Part of a small language model's weights.
Size: width 224, 3 heads of 64 (1 for keys and values), MLP 896 ReLU, vocabulary 819, 7.06M parameters.
Architecture: learned positions, biases.
Training: a variant of Adam for these matrices, 168M tokens, 5127 steps.
Each number is 128 + 32 x the weight over the matrix's rms, rounded and kept within 0 to 255. Layers, rows and columns count from 0. Numbers have three digits each.

# layer 9 MLP down (transposed), 896x224, rms 0.0844, rows 661-673, columns 112-223
065140167165088131132067159115126181110087111110115091178142193155086108127137121078083127124105146140138108046130171138118103148135122127100125109163133092101183120083128135130164152190122100108113131065190150092157213154190097099190158090097139121078089130156082087161090099163157187075125144093098184126134121130103155159100147254127
179150157144098122078120151132138142168158149100135145057137087047099105171111089069136155131056159101184085153080116142142126100127136097156093092171117133092131091105190139204163116142142116047134106068173113200141129092114112168169130208173135124187083121144173108122135033142141089089143167112110146114153087087151143095103116119121
183120098119120105161073175113134168127159074106126126118151083136048169092100106116144085170062147108119104206154113134169138192127114164079139094127140074108150129110126101130135115052143113165203162150135174097143087155105095122135116155086117153181122107154124128119128067169112135112127179088129091146115112090136128186218108118167
160086119084192129147106155092142099123123099141158156129144189163086096122089097141147122186123119118138130128085160119079140105126123133140081158138157167163119199117162177172108153156053092136140099151115108139116128114079140107113114152109095132128120164153151121138106065105139110081161193138139140151114141136132120083147146122125
159110141118123139175126082091142171122122110144131121200145125179131118094129119094186114072128128145131131131159110133165134145129117135212164159124077086162161139142125121099168115129167132168120096120129089082100150091112127097132160138120130110127143131107100113139150139149120108129167106118102078099108147149091116131152126154172
112128163202118034087122123164050154161115158075085090104138137123122118141075153098124119098060107124114124159124141185121127145162112110137144119118134104077108192161184167053137097108166117123099124154165101137099156106129115161134165149096154122092137129148121143123125152099128179151170070159171118124206092127085114113148102086151
123186174176164185129117121079104106070109135136165169114129082067108091123061139101186121123184125133129121199126125152132118159140074113132136129119176138143158146172131164124150076111144145081126132120158121123138090146108150121158129079053110128124097104125143131114134097113078179166121110138105120153166092068165153171146120175121
115048116131145088070170124139098107127157139119156123091156149139115106137106171164105137130147138162161139172096081122157062165149152119117162107110156108127154120133155070125111117149131122114135195102112131148127136087202153104118142139098156111127146105096150154135123104133078113094136112117169069144088143134158134106139166131171
103137159157063069160075101114175072201157142126128161147134128143103103190153054109160126112140141125155153097169128188057090093151123135101107117126128194153114165118163162146071122087144117130142177089106146183168125153144072080148078145100194167115061106219120156144119111131138175145136168112151124129206138089154184064125077175111
153117126110107145149126132124127113133125137156114124174121168145132000157123107115105100178101104118117168107139128127144141144166124132115130102116118121153101090090119148139140138122126154144131124148098108107153139154147134121100102110110117163124134113111146147098142132127143132129087150128094082150118130126127125133140110125128
150147175175133113085168095151080150104160116107148104144121129164093159121158123155144162079161209142135138171119161139216121145136142123108082193117101119111104088142162126121156098159118147134117131101153092121139147095104177173110138156164138126096132134114112121130124134122123158018124084176174094072093094164113100117169144101125
138098093142106106164098165150150132115089114175128099113123119123109080115137082145112082112178056101056108148161046089099159143159162138143196051118158108096123100119107109096083172130105124126117135141144166133118103171133120146158180159094186179129056106191117101079115128078113122133126092129105142118123183088118174053122078167113
198164062167085160151097150110113127084131117177159112099121157150156093117095111108096087209077104120061156143104136125115091104090123142120130140088156155098149107146152196158133066158097084115165101103132120115134086170154135083096157102100102163180136085188140172094174122154182124088158116119123109107152128077143137088082117106158
# layer 9 MLP up, 896x224, rms 0.0887, rows 662-673, columns 112-223
173107101085156136147049107073134173122170156179157136171141155148121146082135083128130096223123111130184117149145139123138126209114111165113099080117123093113117106132089149128107085136107124120111075116145131125108087107094132136140132134099065164135173086139130095154177100142176115154135097117101113097144124153162143123130120111176
121183165066086104150096170101177100184115098227150167134128130094151133122076112166103157073125100142131144103154132082127166134137105184114101087108150141042124082101103180160166102139149090108153187128141116096144132152105123135144116092142142144163147146033129121188089158147132156137040099079183135214124207084090128136181135132104
089140149098073122111155150116103146132143124149182193102110178110194116122140152104118115198124098114090119131143122149096115141081099136058094118175128160098108136125109097147103134142167086134146150085157149121045159134120149140172130135086093163121140160148122159158127136090139097118133153101161104122164146182147058118135106108106
087103125119157113044090149133124152151109147100167121140152203141135122091086112128122108164109128113132151084185161126101155137119124108125105163121072096136118132154136113103162106151130103117152107113142159126081119149091121133138094114121140181111121112149143147140118104092111108108154120142142157142122080118132140165109120121086
090155155094142133083158150093145101150101103156123107209090129086116118129106147134117094135109157107130103106172123165111188113140129130167124049216115099140052140110114123092177095124118121165121200175150156121158162133090080146080097123121155156117124100089172148191164069129144121126086108184126093149142126178059126131107139085065
110116142124146119100110081150130102108178124195175116175149182124135154098123134122107078123112113136112148161160158137110161116126183155128124082131100110145142049079133137160166173092139174140139130050149084121164172131110135128105147084102092130108110158156122097137184152150085144109141089139108141124064128105128136127136076136096
125149145124136122087148133136148082133134127156049122155062119155131148133138055140113096136081105124067151170133096139115154141114094163070113103190104149151150100106128139155136113130118153143069147138107152156114128100096142159157114141138111141150141085152088123141158091191089127098070085137129135112143163157093120109161130146132
152151071087066095151114117126159114138200122153153127111114178159110161154116104159117174149026104113127126096138123101044166099119158210134195075121122194135141121119115098152141025126107065052116122166159125108132126139110025131120102149133089143078104124099159106118123113151112190096131157120141136200099177130110138176136101146106
144177173055103127175148180068115142199156180201144186205130157213170090135047073161169163161040114128213128107164133062157164043167060185102180136056083022041094147089106124155136090161074150150172097104136158138134255115113099118150010164156086176150084056116135095118035122176211115178082063174070117170128048092186186077143052061102
193133068144153139187162149106119123161130116103079173134124168102161161081190150130125113178135119096105148151128110095106139149145153117092122152139107113158186131133111090074199134151153164077131106182157116077103099139104142106109113113145099182104167121151114129221092132135152145138156110165154103132113093208108093123106122185097
107100197106115122226114128120152161155104137172106096160122199125087174156094044154158093092111120083131119113121154115106144138115161086220040136243149130142094097106091132120112087086061143126124152169178109119154162112141108154128138127092156133127166114133087157134176171129139107140105124131104117187123094165084118128177107194117
118133099113101130118130067113143144178120140117144172113105146171205123140144127144137113118049108091106092117130131111108175126201072174161213103175161121109098103109126163131155112121129117106054160132135092114114126130145088109152149111139171117105107122201116122125088083148182178126100089107084112155100139107104117097131130101141